Part of a small language model's weights: rotary positions, a variant of SOAP for these matrices.
Each number is 200 + 20 x the weight over its row's rms, rounded and kept within 0 to 999. Layers, rows and columns count from 0. The size before them is the row's rms in percent of the matrix's.

# layer 2 MLP down, 128x1024, rms 0.212, rows 0-108, columns 704-767
106,206,209,199,180,223,198,161,225,162,202,211,182,196,166,212,217,210,195,216,158,228,188,225,188,201,205,166,215,204,199,200,201,174,244,191,210,224,171,177,194,197,206,214,190,201,207,184,185,191,222,212,223,199,200,224,214,206,198,227,164,195,173,219,182
096,186,184,224,190,226,182,186,216,229,190,198,178,227,186,227,211,217,187,202,214,211,207,207,208,191,200,229,210,194,197,214,194,169,179,192,238,168,237,205,190,211,208,177,165,203,191,208,212,224,238,215,179,186,170,209,193,212,224,176,208,205,190,222,155
100,232,180,176,196,202,183,243,197,226,211,204,212,199,202,184,199,232,209,185,173,207,200,203,174,205,205,172,212,198,192,219,223,215,204,218,232,196,166,201,184,207,201,222,180,226,201,180,179,188,218,204,147,192,212,224,208,222,197,157,185,172,159,165,203
096,174,184,202,208,235,197,181,217,168,233,201,191,194,216,213,180,197,173,191,175,201,247,213,186,195,224,165,188,187,228,188,194,224,200,203,229,205,201,197,222,244,252,202,191,211,228,192,179,230,206,210,205,204,227,209,214,221,197,154,176,212,193,229,198
101,216,177,171,212,216,213,194,184,231,225,217,190,200,223,203,210,205,191,193,155,191,204,225,206,198,206,178,202,209,209,188,219,203,225,189,217,221,186,196,188,210,221,202,206,196,215,196,205,212,197,233,186,192,238,208,209,222,206,189,191,224,183,202,211
098,234,184,223,173,229,189,221,188,207,215,219,214,198,239,214,200,171,232,210,210,168,206,219,206,143,222,244,184,217,211,224,195,198,250,224,217,196,186,193,159,216,200,223,197,189,222,204,206,167,187,212,195,215,206,220,189,215,236,172,204,199,225,196,222
102,176,205,198,205,232,195,203,191,245,158,218,176,195,196,199,216,204,199,186,200,237,187,191,191,188,201,179,216,210,210,178,197,219,185,198,208,199,187,189,222,151,226,202,222,191,201,189,248,216,192,201,207,215,201,216,201,188,222,200,209,206,186,199,183
099,190,193,193,187,192,219,223,182,186,199,218,226,213,213,177,196,190,182,198,196,204,209,197,223,203,215,189,238,219,220,221,196,180,179,207,205,218,201,213,217,170,194,242,175,233,206,190,173,206,178,199,202,164,238,186,186,212,184,168,181,180,205,226,214
101,217,244,214,200,183,219,220,208,185,221,189,231,209,196,194,166,197,242,195,228,185,156,205,215,201,201,172,207,162,181,229,198,184,207,210,182,175,192,191,211,207,195,232,199,186,206,201,200,177,196,211,205,218,201,180,186,214,186,200,224,197,196,193,205
100,217,206,189,193,205,213,198,218,144,232,193,229,212,186,173,198,193,208,161,227,226,188,227,188,180,234,191,191,203,215,190,227,162,181,177,205,242,204,210,210,182,213,188,202,198,211,212,212,203,187,174,203,202,225,225,251,232,186,217,217,194,223,196,158
100,181,220,198,208,207,206,204,229,171,225,195,184,189,201,196,210,219,194,202,189,186,199,199,216,244,171,215,204,186,184,176,179,191,187,183,204,217,136,191,181,199,206,194,208,203,208,169,210,208,224,176,179,219,208,207,180,176,194,209,205,197,193,217,167
103,183,204,192,213,181,182,218,202,221,228,152,175,162,215,198,186,218,227,207,195,160,199,178,228,206,191,194,208,183,164,185,205,219,165,180,189,201,222,222,217,187,207,193,206,214,200,186,195,192,225,175,173,188,179,197,205,184,178,232,206,222,172,189,204
097,204,215,234,161,202,178,184,163,181,187,168,188,168,206,166,201,218,191,195,187,191,220,208,178,191,210,187,215,187,223,184,190,177,190,227,180,212,196,209,185,192,191,208,225,176,199,219,185,191,201,169,209,191,170,180,210,188,185,197,183,190,201,189,218
100,221,200,182,178,189,226,220,214,210,193,192,187,221,239,217,208,182,205,229,212,204,225,203,207,233,209,234,173,186,193,198,209,244,193,181,173,193,191,222,182,200,206,188,184,188,184,196,224,159,193,190,216,161,210,209,200,217,210,239,197,170,209,210,196
096,212,190,193,184,195,211,172,211,222,229,226,170,195,211,203,167,250,190,211,183,188,190,226,171,148,200,221,204,175,206,173,222,135,223,200,218,205,159,199,210,224,193,188,178,197,184,161,173,186,225,232,188,230,233,213,237,181,199,211,194,175,176,211,211
096,201,201,201,196,208,171,215,199,174,183,211,220,190,197,207,160,207,200,208,181,215,207,211,207,218,221,211,211,195,188,218,226,202,199,220,210,181,216,227,182,183,187,204,189,216,171,181,205,216,217,167,175,201,200,165,205,203,184,199,187,215,235,215,195
097,202,208,186,208,224,238,210,198,217,178,181,164,205,186,165,202,182,163,175,213,187,144,191,201,213,223,171,209,212,181,231,135,186,167,185,157,228,203,182,203,163,179,219,242,190,223,186,190,196,182,192,214,215,190,216,185,175,194,209,192,203,214,202,205
098,197,180,180,203,198,193,162,210,196,179,222,207,183,181,198,212,181,200,193,191,156,189,158,186,201,227,227,198,189,207,195,202,179,178,177,165,237,220,205,177,173,244,199,191,210,183,199,204,202,168,182,173,178,186,192,223,199,238,235,211,214,179,177,189
098,188,197,217,192,217,204,153,206,202,209,203,198,219,243,197,198,202,170,190,211,224,201,187,178,174,186,155,230,169,195,194,189,199,187,217,211,232,228,203,180,202,213,163,203,193,195,206,190,202,193,219,232,213,239,208,199,197,205,166,174,212,187,215,211
097,189,219,199,207,211,198,193,172,247,180,183,194,201,232,190,187,192,205,185,202,198,184,197,222,210,178,191,216,190,219,228,211,208,198,198,212,180,203,214,203,203,220,193,188,195,208,201,177,205,174,177,211,174,175,170,208,181,164,208,194,208,199,226,231
099,205,166,192,234,178,218,214,190,197,220,194,198,217,202,195,212,180,217,180,199,226,200,211,195,193,212,178,187,199,188,230,209,183,207,228,208,229,199,214,216,209,147,180,219,197,202,206,241,183,204,225,220,214,198,213,215,169,226,236,227,208,162,211,199
099,188,167,182,178,198,204,207,219,198,199,210,203,175,171,173,195,184,228,213,190,177,184,210,208,217,206,198,179,204,208,233,203,144,186,188,158,214,209,152,188,205,188,197,187,198,200,176,193,189,218,194,199,168,246,222,190,209,206,218,171,191,198,211,210
101,181,163,215,239,190,224,176,161,210,203,242,204,189,167,179,157,129,206,149,234,238,162,198,221,169,204,199,198,224,221,182,191,183,177,224,204,241,208,202,191,235,172,205,183,201,174,204,173,165,197,181,229,195,187,209,207,188,203,223,206,231,205,150,186
092,202,193,194,223,192,219,171,180,174,208,227,201,221,208,165,190,197,230,226,168,188,216,225,215,241,181,148,197,204,196,205,203,186,194,163,220,221,167,228,201,175,171,209,215,163,169,198,246,185,185,177,188,201,212,199,188,194,187,217,221,194,217,198,184
102,216,191,212,235,219,192,197,149,177,205,209,159,202,171,204,145,198,152,226,201,181,238,218,227,207,175,188,181,216,210,183,222,178,164,230,206,199,193,226,199,222,199,221,227,233,199,235,216,200,191,203,212,182,198,212,183,196,194,171,210,182,207,190,188
098,202,225,233,192,160,202,223,169,245,218,223,189,213,199,193,176,189,218,205,207,175,172,195,205,206,195,231,216,238,227,210,185,202,220,187,185,180,180,194,198,244,241,186,175,203,199,189,207,197,168,172,155,231,198,232,247,206,193,189,213,185,212,181,237
097,222,201,143,199,203,180,189,196,219,182,215,199,165,240,212,170,211,196,225,191,202,203,212,243,221,226,236,193,230,175,229,239,221,211,214,163,177,235,193,223,200,185,214,242,207,198,238,220,199,196,226,194,218,182,221,174,205,231,195,187,195,202,207,172
100,201,223,204,211,201,202,199,225,162,170,200,209,207,239,230,237,206,188,172,225,184,220,220,251,226,205,191,229,173,205,216,184,214,230,234,227,211,195,200,187,151,198,209,210,197,190,218,179,223,208,230,183,205,203,196,240,171,221,224,239,211,209,214,207
102,196,187,200,195,221,199,224,219,179,238,198,204,176,190,183,188,186,174,205,243,209,206,183,194,197,204,263,197,185,174,208,191,223,209,195,162,190,205,201,185,168,202,206,184,210,182,191,179,169,235,211,226,202,221,172,198,180,210,217,236,181,218,218,168
102,221,208,199,206,218,202,207,191,195,208,170,199,197,208,179,228,207,201,203,194,212,168,209,196,210,196,236,183,192,221,192,210,204,243,184,185,177,243,192,208,244,173,212,224,193,222,216,236,200,245,218,212,197,184,235,221,209,241,225,215,160,195,229,194
098,178,234,219,223,200,222,178,226,223,187,172,181,222,171,200,182,225,196,165,188,218,219,230,202,208,196,197,161,194,203,218,221,228,193,215,226,209,215,188,208,203,190,183,174,211,195,195,166,200,187,195,187,189,201,192,203,209,180,208,218,193,178,179,197
103,212,194,188,211,217,253,190,185,245,184,207,220,199,203,219,235,186,247,218,190,200,214,199,231,198,182,214,217,198,212,201,221,200,203,205,203,179,228,197,176,204,195,192,218,244,219,221,216,185,227,211,200,220,209,186,180,221,175,224,215,212,174,186,176
097,197,195,206,207,207,206,199,183,199,199,207,199,163,158,214,171,198,189,219,189,194,165,204,201,174,202,195,203,173,198,187,178,204,188,182,197,187,234,218,187,216,165,186,200,199,166,231,217,180,174,192,207,225,222,191,206,164,238,238,190,194,199,164,201
099,189,186,217,201,210,210,187,201,202,201,186,181,217,189,199,206,200,188,221,203,203,203,186,209,238,228,216,193,190,227,207,226,199,187,216,178,227,181,238,193,197,167,235,171,211,197,215,200,194,191,192,212,183,191,191,197,185,189,194,194,205,208,218,212
108,163,202,207,208,173,213,176,189,238,218,218,227,176,200,208,185,196,194,223,174,190,212,219,204,169,196,219,206,174,201,200,220,216,182,175,234,172,215,201,221,189,203,215,182,215,201,169,205,207,191,242,183,184,183,203,178,161,205,171,191,207,202,171,178
098,154,178,193,211,207,234,191,186,216,216,205,191,199,212,161,213,180,158,176,172,176,214,182,182,198,162,202,179,211,188,186,211,162,159,189,217,195,197,208,189,218,227,193,198,203,240,181,209,222,191,218,209,213,193,248,239,183,232,242,208,192,200,202,198
097,218,200,221,169,219,217,206,195,173,217,230,172,223,161,214,180,206,191,171,204,193,199,214,206,205,197,211,213,224,215,189,171,214,183,197,195,224,197,206,191,189,213,186,189,220,198,223,168,211,201,218,202,208,214,234,214,214,169,161,201,211,202,179,188
113,221,195,212,203,216,229,207,206,218,205,211,203,196,238,185,198,203,180,206,199,227,216,223,226,197,199,159,206,207,200,195,198,160,217,240,193,230,153,173,187,210,200,182,178,196,241,192,210,215,178,210,212,184,248,222,182,202,193,195,203,211,224,185,176
102,208,208,190,180,173,193,215,172,194,183,211,181,164,134,209,164,202,228,169,177,186,206,230,222,218,187,184,183,188,224,178,213,230,200,205,251,234,175,211,189,197,187,181,171,196,187,235,203,207,196,192,190,182,236,209,193,208,189,204,217,186,191,216,223
103,194,190,188,175,172,191,229,202,189,209,218,187,157,212,191,207,217,217,182,164,160,173,199,204,181,209,206,209,208,217,214,192,221,193,177,213,178,213,225,220,183,186,226,230,197,200,221,214,232,176,172,187,184,231,171,211,220,191,195,181,189,200,191,193
095,144,171,190,198,223,193,233,199,192,184,195,208,180,222,205,216,207,204,184,180,206,236,164,198,212,188,256,209,215,172,197,212,208,167,197,217,197,198,187,198,189,184,204,213,192,184,212,180,191,192,196,206,211,154,197,201,205,130,219,184,201,230,202,221
099,196,232,211,171,178,216,185,226,221,237,196,203,168,243,206,186,206,185,193,193,205,229,230,171,211,173,241,214,205,203,205,174,171,232,226,204,216,168,194,163,223,221,221,221,209,239,173,213,205,207,227,194,172,171,196,212,170,219,207,230,183,183,195,179
095,182,228,184,212,240,202,185,254,182,205,211,219,168,215,210,207,206,193,212,205,207,231,203,185,201,202,209,205,222,195,225,198,208,200,222,211,234,187,264,226,205,196,217,202,211,196,184,207,203,222,182,197,194,164,174,207,206,179,161,226,204,192,222,214
095,171,200,206,205,201,190,211,255,201,221,175,232,207,211,180,198,224,184,208,195,193,180,223,222,240,239,171,204,212,190,210,183,206,209,168,191,200,185,180,209,198,207,179,193,182,196,196,192,158,208,171,194,178,190,198,247,211,183,174,184,181,196,233,221
096,214,218,250,181,176,214,189,164,192,221,207,210,179,204,199,210,196,198,214,190,230,203,218,172,178,192,228,156,190,186,225,230,238,219,207,193,199,195,202,185,198,217,186,145,188,183,194,192,214,236,237,200,195,158,221,243,209,181,195,232,235,198,210,200
102,253,183,194,208,194,233,186,201,224,224,179,223,183,205,208,191,174,204,187,200,205,157,198,181,187,203,208,230,174,212,203,219,220,177,237,173,205,181,217,185,203,205,227,212,221,184,223,221,214,179,199,235,189,204,188,238,174,222,248,214,204,211,194,249
097,200,228,168,218,204,220,209,204,178,245,217,169,201,199,227,170,218,206,175,185,154,195,163,191,219,227,192,178,161,202,197,222,203,201,208,209,208,169,216,217,209,185,214,215,247,188,227,181,168,186,193,180,229,207,191,186,218,183,203,192,188,235,180,165
097,240,181,166,185,189,177,233,186,205,206,194,191,219,223,199,221,206,196,232,234,216,220,206,172,213,218,228,205,225,210,197,216,213,189,200,197,190,208,230,204,210,197,181,206,175,228,182,200,196,184,197,157,205,174,196,212,200,212,188,227,211,195,184,240
097,190,187,180,192,193,210,209,222,243,208,185,185,232,199,163,188,184,187,193,236,216,220,190,200,208,218,211,181,196,231,231,185,202,212,219,186,186,197,234,189,205,183,202,196,201,174,237,204,162,188,214,226,167,215,215,203,196,230,171,189,187,193,198,194
097,176,201,198,217,195,228,223,197,199,186,213,176,197,213,184,182,157,206,210,231,211,193,198,192,222,200,195,199,197,227,186,229,177,202,182,192,171,208,185,175,182,229,161,186,185,205,244,218,205,217,222,229,182,251,208,197,228,245,179,202,213,181,216,195
100,222,226,202,223,188,202,168,149,193,187,210,209,218,209,215,218,217,146,219,207,208,180,234,221,205,203,203,203,185,219,189,213,199,180,214,177,217,196,193,185,192,238,224,185,196,188,225,215,248,213,198,191,189,192,220,184,186,196,191,194,237,212,195,177
095,220,191,190,200,234,206,232,191,225,205,186,198,179,164,212,169,195,166,219,192,192,231,208,209,220,226,215,186,219,187,203,173,192,213,206,200,191,161,184,217,161,205,178,198,202,232,215,192,199,182,186,213,205,190,192,183,194,211,193,184,217,227,247,183
097,181,203,214,239,185,194,224,182,220,209,193,232,229,149,212,189,186,222,161,206,197,156,187,168,205,181,206,175,234,185,197,200,205,201,225,200,187,214,208,238,220,207,195,238,184,198,198,185,207,189,192,229,192,179,197,204,202,175,205,200,219,199,217,186
102,196,212,190,185,179,189,211,202,187,188,200,195,174,166,228,215,199,230,204,187,204,165,206,177,168,227,233,171,188,239,210,203,213,218,220,230,206,223,160,186,190,219,236,172,205,197,201,217,193,191,173,194,186,225,235,224,198,210,222,208,220,198,208,200
097,184,209,204,223,197,193,180,214,211,182,243,172,180,210,198,205,199,172,206,178,210,197,161,196,170,178,210,213,200,234,251,207,160,198,204,164,195,209,246,195,156,210,210,210,194,190,211,216,218,218,190,184,201,182,193,209,196,202,181,201,180,210,217,213
107,175,193,194,183,192,213,186,189,159,164,185,216,194,188,169,202,182,203,196,171,192,186,205,201,212,227,199,191,221,173,197,205,222,183,171,198,227,194,210,223,207,219,210,182,217,197,222,181,212,195,218,172,201,182,212,209,195,211,197,193,186,200,154,194
103,205,179,148,176,245,187,211,202,196,242,215,185,182,193,189,183,214,208,240,195,194,211,214,206,229,218,194,213,194,245,203,204,204,209,205,179,193,197,198,226,202,201,206,177,224,225,201,211,195,223,213,186,186,173,170,260,207,214,215,201,213,211,247,202
097,201,207,178,225,162,173,148,198,246,208,143,152,197,191,213,221,162,154,195,244,229,232,219,197,176,189,179,172,185,195,154,202,191,175,191,165,233,221,224,184,199,204,203,205,228,195,172,207,213,187,200,206,201,196,179,203,178,193,226,226,202,212,199,212
096,196,195,193,197,197,220,191,232,214,179,229,199,197,221,182,166,167,185,190,176,176,216,198,214,202,190,193,197,180,208,188,163,209,216,175,167,227,182,195,156,195,179,173,197,200,171,210,211,205,197,211,212,174,205,209,170,228,182,196,189,200,196,204,186
101,223,195,227,202,223,187,215,212,226,226,221,178,224,146,219,200,191,211,241,199,180,241,210,198,206,174,215,196,166,169,189,238,219,210,216,190,195,204,236,196,224,197,244,213,189,184,192,179,177,215,217,209,211,194,219,181,207,219,211,201,212,225,195,193
103,220,220,194,178,196,200,219,192,215,211,212,233,208,230,195,174,190,221,216,234,195,206,202,188,189,218,228,219,228,192,194,186,190,216,200,200,200,198,190,216,213,243,187,230,172,199,231,196,199,237,215,207,201,232,206,230,195,209,203,232,228,180,181,213
099,225,172,207,188,201,223,210,197,217,205,206,201,208,168,192,179,163,188,182,191,183,262,188,226,210,196,181,168,200,165,179,178,216,190,195,245,211,178,211,178,218,213,186,204,195,220,212,191,215,204,203,224,145,205,206,204,195,237,210,186,203,216,198,169
106,179,206,190,188,217,175,178,219,202,217,196,222,204,219,183,193,222,179,201,221,207,169,238,202,200,211,148,181,168,245,194,184,218,197,189,190,223,240,184,193,212,185,222,183,225,181,178,216,222,208,169,205,182,202,244,223,197,166,199,222,193,199,233,206
095,177,190,176,216,187,185,210,217,194,217,231,200,221,216,169,216,222,197,233,195,231,223,190,194,207,236,190,216,179,219,198,201,177,203,189,183,214,199,202,176,185,238,180,256,216,190,179,196,218,207,196,196,205,208,232,190,164,168,155,211,202,205,230,199
102,212,215,169,189,178,205,196,191,170,214,207,172,188,210,202,231,207,195,187,219,200,225,199,234,217,199,185,188,212,244,192,203,214,194,191,170,233,193,189,192,196,202,198,195,169,179,199,221,153,204,176,163,188,184,216,140,181,207,179,232,221,213,183,171
102,161,168,199,185,170,214,186,283,226,207,190,206,208,199,184,204,201,191,195,194,201,200,184,191,209,189,236,214,196,204,180,197,193,171,201,213,190,232,198,210,192,178,221,201,211,169,190,207,195,215,193,217,224,199,175,179,184,206,164,173,215,200,205,168
102,188,199,201,180,201,197,201,200,193,237,238,200,211,198,155,168,206,213,174,193,185,248,182,194,166,199,215,160,213,177,202,211,214,196,165,200,202,200,201,196,194,188,223,157,181,180,182,216,188,186,182,170,171,230,166,214,195,200,165,187,207,151,205,196
098,196,222,201,170,161,215,210,224,218,199,233,197,194,190,187,188,198,204,209,191,206,156,206,198,231,220,157,224,191,236,200,198,183,219,189,232,238,210,193,200,185,195,233,208,226,203,200,198,196,202,184,213,225,159,229,221,197,206,255,181,206,199,197,201
102,209,193,224,171,193,202,201,197,187,178,220,196,190,202,190,194,204,232,220,207,185,174,186,203,204,217,176,191,194,172,217,208,182,203,187,195,214,224,220,209,202,187,221,250,193,196,168,173,205,236,189,167,214,235,193,169,177,179,209,197,185,212,203,233
098,183,210,197,227,179,197,212,187,173,193,199,210,224,189,172,175,191,196,250,196,190,237,181,224,192,213,198,216,188,178,188,207,197,158,185,239,190,220,193,196,175,215,204,173,210,193,200,205,223,214,205,198,176,197,212,182,205,192,216,221,212,249,197,224
100,204,235,196,191,197,189,190,218,195,193,216,228,189,210,211,180,207,199,220,206,197,170,204,174,167,206,216,189,189,206,194,223,156,203,199,193,185,218,214,200,212,184,171,181,190,213,251,206,196,191,249,233,205,179,208,196,195,179,225,205,191,183,189,199
096,197,200,188,200,196,218,195,197,235,185,185,218,185,195,165,231,215,185,211,180,218,227,170,233,234,206,184,230,218,199,176,211,245,208,198,192,188,232,205,214,228,224,195,188,189,185,231,184,208,216,185,212,196,185,210,220,203,217,199,209,200,195,202,244
100,191,221,192,178,201,193,175,195,227,199,226,165,186,198,207,250,225,238,194,174,225,182,178,207,214,229,202,200,200,199,178,163,239,207,212,197,215,180,183,211,180,208,197,239,195,199,183,233,185,256,213,206,202,164,182,172,195,198,204,186,218,226,230,214
098,192,186,213,190,214,255,219,218,210,202,195,185,198,191,192,214,214,196,228,196,214,177,174,195,216,203,162,185,193,197,178,212,190,200,231,200,216,202,208,210,234,205,227,181,160,237,187,204,195,200,201,198,205,247,225,224,211,209,212,189,200,203,216,197
100,175,206,193,208,187,184,218,209,210,180,206,214,219,221,213,236,186,187,193,163,195,199,180,229,205,204,204,212,189,189,199,223,173,171,214,195,227,195,231,214,224,216,185,175,180,198,193,195,203,176,191,211,215,174,197,176,222,188,181,200,210,201,158,214
099,214,217,176,169,186,226,197,197,157,221,199,189,200,214,202,183,192,185,204,213,227,187,217,232,185,226,193,217,218,244,201,215,202,210,181,183,204,202,217,265,211,236,202,232,204,207,195,197,240,206,194,235,236,199,201,216,207,182,194,202,201,179,184,196
095,188,188,179,187,220,189,217,291,224,185,155,188,165,198,197,183,186,219,202,249,237,215,218,191,208,181,173,188,193,196,172,193,204,236,218,174,189,193,200,221,188,191,196,180,191,183,229,215,201,168,191,189,202,188,186,218,179,191,191,199,165,203,184,195
104,181,207,198,204,204,202,214,195,207,157,203,180,211,233,212,242,230,222,203,218,205,215,220,221,168,216,172,244,215,190,180,230,168,201,213,192,230,181,169,182,159,207,187,213,224,213,202,213,185,205,199,203,180,207,174,189,188,195,139,190,192,180,202,203
096,179,144,215,208,167,213,195,164,189,168,222,214,205,245,191,219,198,199,220,217,191,165,196,187,237,192,211,166,216,216,193,200,214,190,169,195,175,221,205,222,191,167,211,171,206,185,208,197,191,167,206,191,193,214,199,184,219,219,173,215,188,213,171,165
102,182,161,205,199,208,189,194,192,218,146,197,209,190,220,210,209,179,193,216,180,183,192,211,201,204,180,206,199,199,137,225,177,215,209,159,184,173,185,188,212,186,228,201,220,186,213,198,213,187,226,202,198,193,169,232,224,195,200,211,208,184,185,206,250
098,213,212,228,195,226,197,199,188,142,230,192,168,190,159,189,160,231,175,249,210,197,203,215,199,183,208,146,205,213,205,178,198,196,217,192,202,213,175,186,205,202,191,179,189,227,225,211,204,198,205,176,242,201,228,181,195,205,231,208,199,200,219,209,150
097,167,202,186,192,213,221,245,230,213,179,238,200,230,219,195,202,214,219,198,220,208,202,189,209,205,165,213,225,219,208,228,232,215,195,196,184,196,210,204,183,208,159,229,186,187,225,205,236,170,188,199,196,200,200,181,211,169,214,164,205,213,175,170,220
098,193,185,207,192,233,208,194,206,216,187,209,222,194,220,201,201,188,176,186,190,189,199,211,180,171,180,202,199,228,204,197,217,209,195,208,216,212,198,211,194,217,189,176,204,221,221,184,193,135,206,205,184,140,211,204,208,200,191,175,162,194,168,232,164
102,217,205,206,191,172,205,163,182,179,203,226,186,232,193,203,211,196,225,206,210,201,203,198,197,184,195,203,157,202,211,198,193,195,226,218,178,204,245,161,216,167,209,189,207,203,218,163,189,220,203,184,219,198,208,199,213,194,198,207,239,221,199,169,180
100,216,194,199,211,227,195,197,203,164,214,217,169,204,195,221,175,207,185,192,197,201,174,218,194,183,208,208,194,215,220,224,192,200,218,200,182,178,213,177,195,227,213,186,239,228,213,174,199,187,175,203,258,231,197,218,211,210,229,190,229,180,183,154,200
107,233,223,203,219,214,200,194,218,244,243,220,195,182,178,219,193,182,190,229,205,207,182,183,174,172,180,193,181,179,205,222,183,190,226,226,179,210,223,204,215,219,193,231,190,217,188,192,207,219,202,181,220,198,194,233,203,178,197,203,224,219,189,230,195
104,150,214,185,194,207,192,187,222,162,188,167,217,184,231,181,186,197,224,217,182,178,203,191,220,171,171,140,187,200,201,185,241,179,180,181,209,190,213,189,194,226,187,196,216,197,197,213,160,198,205,211,170,207,167,190,172,165,180,221,178,205,211,190,216
099,204,171,211,193,198,198,198,204,234,220,194,228,226,201,254,204,201,228,179,205,209,184,210,167,235,196,188,163,204,181,194,211,168,190,184,185,200,226,198,216,218,197,213,199,187,164,190,198,205,165,226,198,189,179,178,213,201,196,215,192,184,156,195,198
102,187,195,172,216,213,209,182,189,203,229,183,195,194,191,206,171,232,194,185,196,188,238,229,216,227,184,240,201,225,181,225,195,222,188,210,202,185,202,225,198,224,189,194,223,203,163,199,226,198,195,205,226,189,230,212,188,217,191,199,171,209,221,192,179
097,202,175,202,196,194,197,215,192,249,213,206,180,192,215,184,206,224,199,204,214,218,203,207,216,220,192,214,210,248,168,246,231,201,181,195,183,175,212,207,178,223,207,248,198,200,178,178,197,189,180,233,206,198,192,141,199,202,187,173,192,195,195,213,187
094,147,248,207,191,185,194,190,235,201,194,214,219,241,226,198,191,168,172,183,202,234,165,208,182,197,206,195,190,186,176,194,251,194,206,225,204,199,240,196,200,213,171,201,159,203,227,192,180,178,232,168,198,219,204,196,238,197,248,208,207,186,203,203,195
104,224,224,211,206,219,195,208,218,147,212,201,218,228,193,195,142,211,222,211,167,220,162,186,223,209,198,196,224,230,202,221,177,169,231,165,194,185,213,196,186,250,173,216,211,217,231,215,208,219,187,196,212,197,191,204,195,198,172,220,163,201,202,194,195
098,212,205,214,204,202,181,228,169,217,196,181,184,205,209,224,171,224,255,225,196,198,196,232,201,213,210,237,188,216,229,212,192,144,194,198,212,199,198,170,155,207,182,209,223,187,206,200,219,210,209,159,200,207,215,191,218,210,201,204,195,227,201,212,205
107,185,202,184,233,184,206,203,191,185,176,200,199,188,212,169,205,199,202,211,193,204,203,191,226,186,199,161,218,177,198,229,239,205,229,198,143,215,179,196,206,209,181,210,179,190,209,193,199,207,193,196,206,171,183,203,211,188,181,192,190,193,211,208,218
099,217,197,205,197,200,185,212,168,205,189,199,188,209,216,215,208,207,185,186,194,213,187,222,212,211,225,206,213,186,218,170,202,228,176,201,223,191,227,225,202,203,194,169,221,193,186,196,191,231,198,201,198,194,194,203,212,173,194,190,195,221,211,221,187
100,206,196,187,226,201,215,182,166,206,191,175,187,208,175,233,194,185,226,210,240,210,222,189,197,166,228,210,193,198,201,208,196,231,208,183,182,191,211,170,209,253,187,198,189,209,178,202,228,163,213,187,206,204,202,209,198,208,211,222,228,213,209,224,203
096,186,198,204,215,190,208,193,203,246,203,223,213,216,213,233,177,223,198,179,218,175,155,167,192,220,210,177,160,186,207,219,183,197,196,174,226,209,211,197,196,218,192,179,205,223,186,210,180,229,142,229,217,170,243,196,208,212,197,208,177,203,208,188,247
108,255,178,203,203,219,190,198,218,154,219,179,206,191,231,195,208,192,160,204,190,185,207,211,228,185,201,190,184,211,172,208,210,209,204,206,183,218,191,207,193,212,214,224,192,189,216,200,202,209,199,227,206,208,188,218,196,233,210,191,230,184,218,221,197
096,229,211,213,200,193,175,199,216,213,185,203,220,184,211,231,209,216,177,174,222,190,165,181,202,220,176,174,201,185,206,185,204,156,221,205,179,249,179,222,181,188,195,186,177,194,193,230,216,186,188,172,170,222,174,189,196,178,204,212,183,224,203,188,226
105,213,166,182,184,181,184,230,202,208,220,221,204,173,194,230,209,199,201,212,203,185,214,218,209,203,231,193,212,209,199,211,199,186,195,237,209,223,193,208,212,196,205,219,179,207,211,236,221,206,199,203,193,210,192,204,208,221,159,197,210,211,199,196,178
100,222,228,185,239,223,217,213,190,167,221,212,174,203,209,167,158,185,182,181,231,186,198,188,182,175,213,190,214,194,161,207,215,188,176,207,186,201,202,189,162,182,216,218,176,180,205,188,203,181,223,221,182,207,209,211,225,220,199,188,188,208,211,183,220
100,162,177,195,209,207,176,181,212,199,194,178,173,201,207,206,191,179,215,154,185,196,222,200,183,208,227,181,205,175,197,214,208,198,239,239,212,236,212,159,244,205,193,183,189,181,200,185,199,195,185,204,210,204,204,194,191,200,178,198,209,177,194,187,222
102,222,213,214,197,219,200,186,198,220,218,192,190,203,219,204,160,201,214,184,194,183,226,200,169,205,228,175,206,205,195,174,184,197,168,213,196,191,186,217,183,209,203,200,237,206,203,203,144,185,208,215,164,169,192,197,210,214,185,167,193,189,210,218,201
097,216,209,187,175,202,202,179,201,196,199,184,210,222,171,201,185,174,220,199,200,201,230,204,226,178,168,206,191,179,179,187,216,187,187,237,202,219,213,214,246,205,202,183,180,206,211,211,210,172,183,187,183,224,205,226,227,189,192,200,175,229,179,185,224
106,218,184,222,199,190,220,188,206,249,202,181,193,208,200,205,178,176,225,213,186,214,169,193,212,198,217,195,201,222,235,191,181,224,216,178,214,159,223,193,208,203,224,195,204,206,174,211,220,196,185,224,209,211,215,180,214,181,225,218,195,208,193,173,181
104,226,210,185,188,213,196,199,176,195,176,226,194,207,234,189,215,229,184,155,226,159,241,203,192,189,201,208,176,195,213,225,192,188,196,184,222,205,203,179,210,209,187,170,223,216,196,200,197,198,184,214,220,197,184,244,215,194,184,182,206,195,186,219,232
101,193,183,211,191,200,207,207,208,177,150,174,196,200,225,200,185,190,224,203,201,216,201,190,185,197,212,198,172,206,189,199,184,180,200,194,212,179,191,200,203,215,190,186,199,220,224,246,234,159,191,244,179,196,203,198,187,193,200,200,213,212,240,219,204
105,236,198,242,182,216,181,186,219,191,196,207,200,246,146,178,187,212,177,209,197,213,220,176,190,212,195,218,181,144,226,219,193,225,208,198,199,221,192,219,182,187,184,170,232,198,225,219,194,193,225,246,155,187,169,196,184,215,164,153,218,237,191,200,199
094,235,189,211,194,199,192,228,194,174,176,207,214,189,181,189,200,193,193,224,200,204,186,195,216,171,198,197,212,213,176,183,205,191,209,173,194,188,197,184,217,163,225,193,206,168,230,179,221,201,203,207,176,197,176,244,189,220,212,150,211,211,181,204,197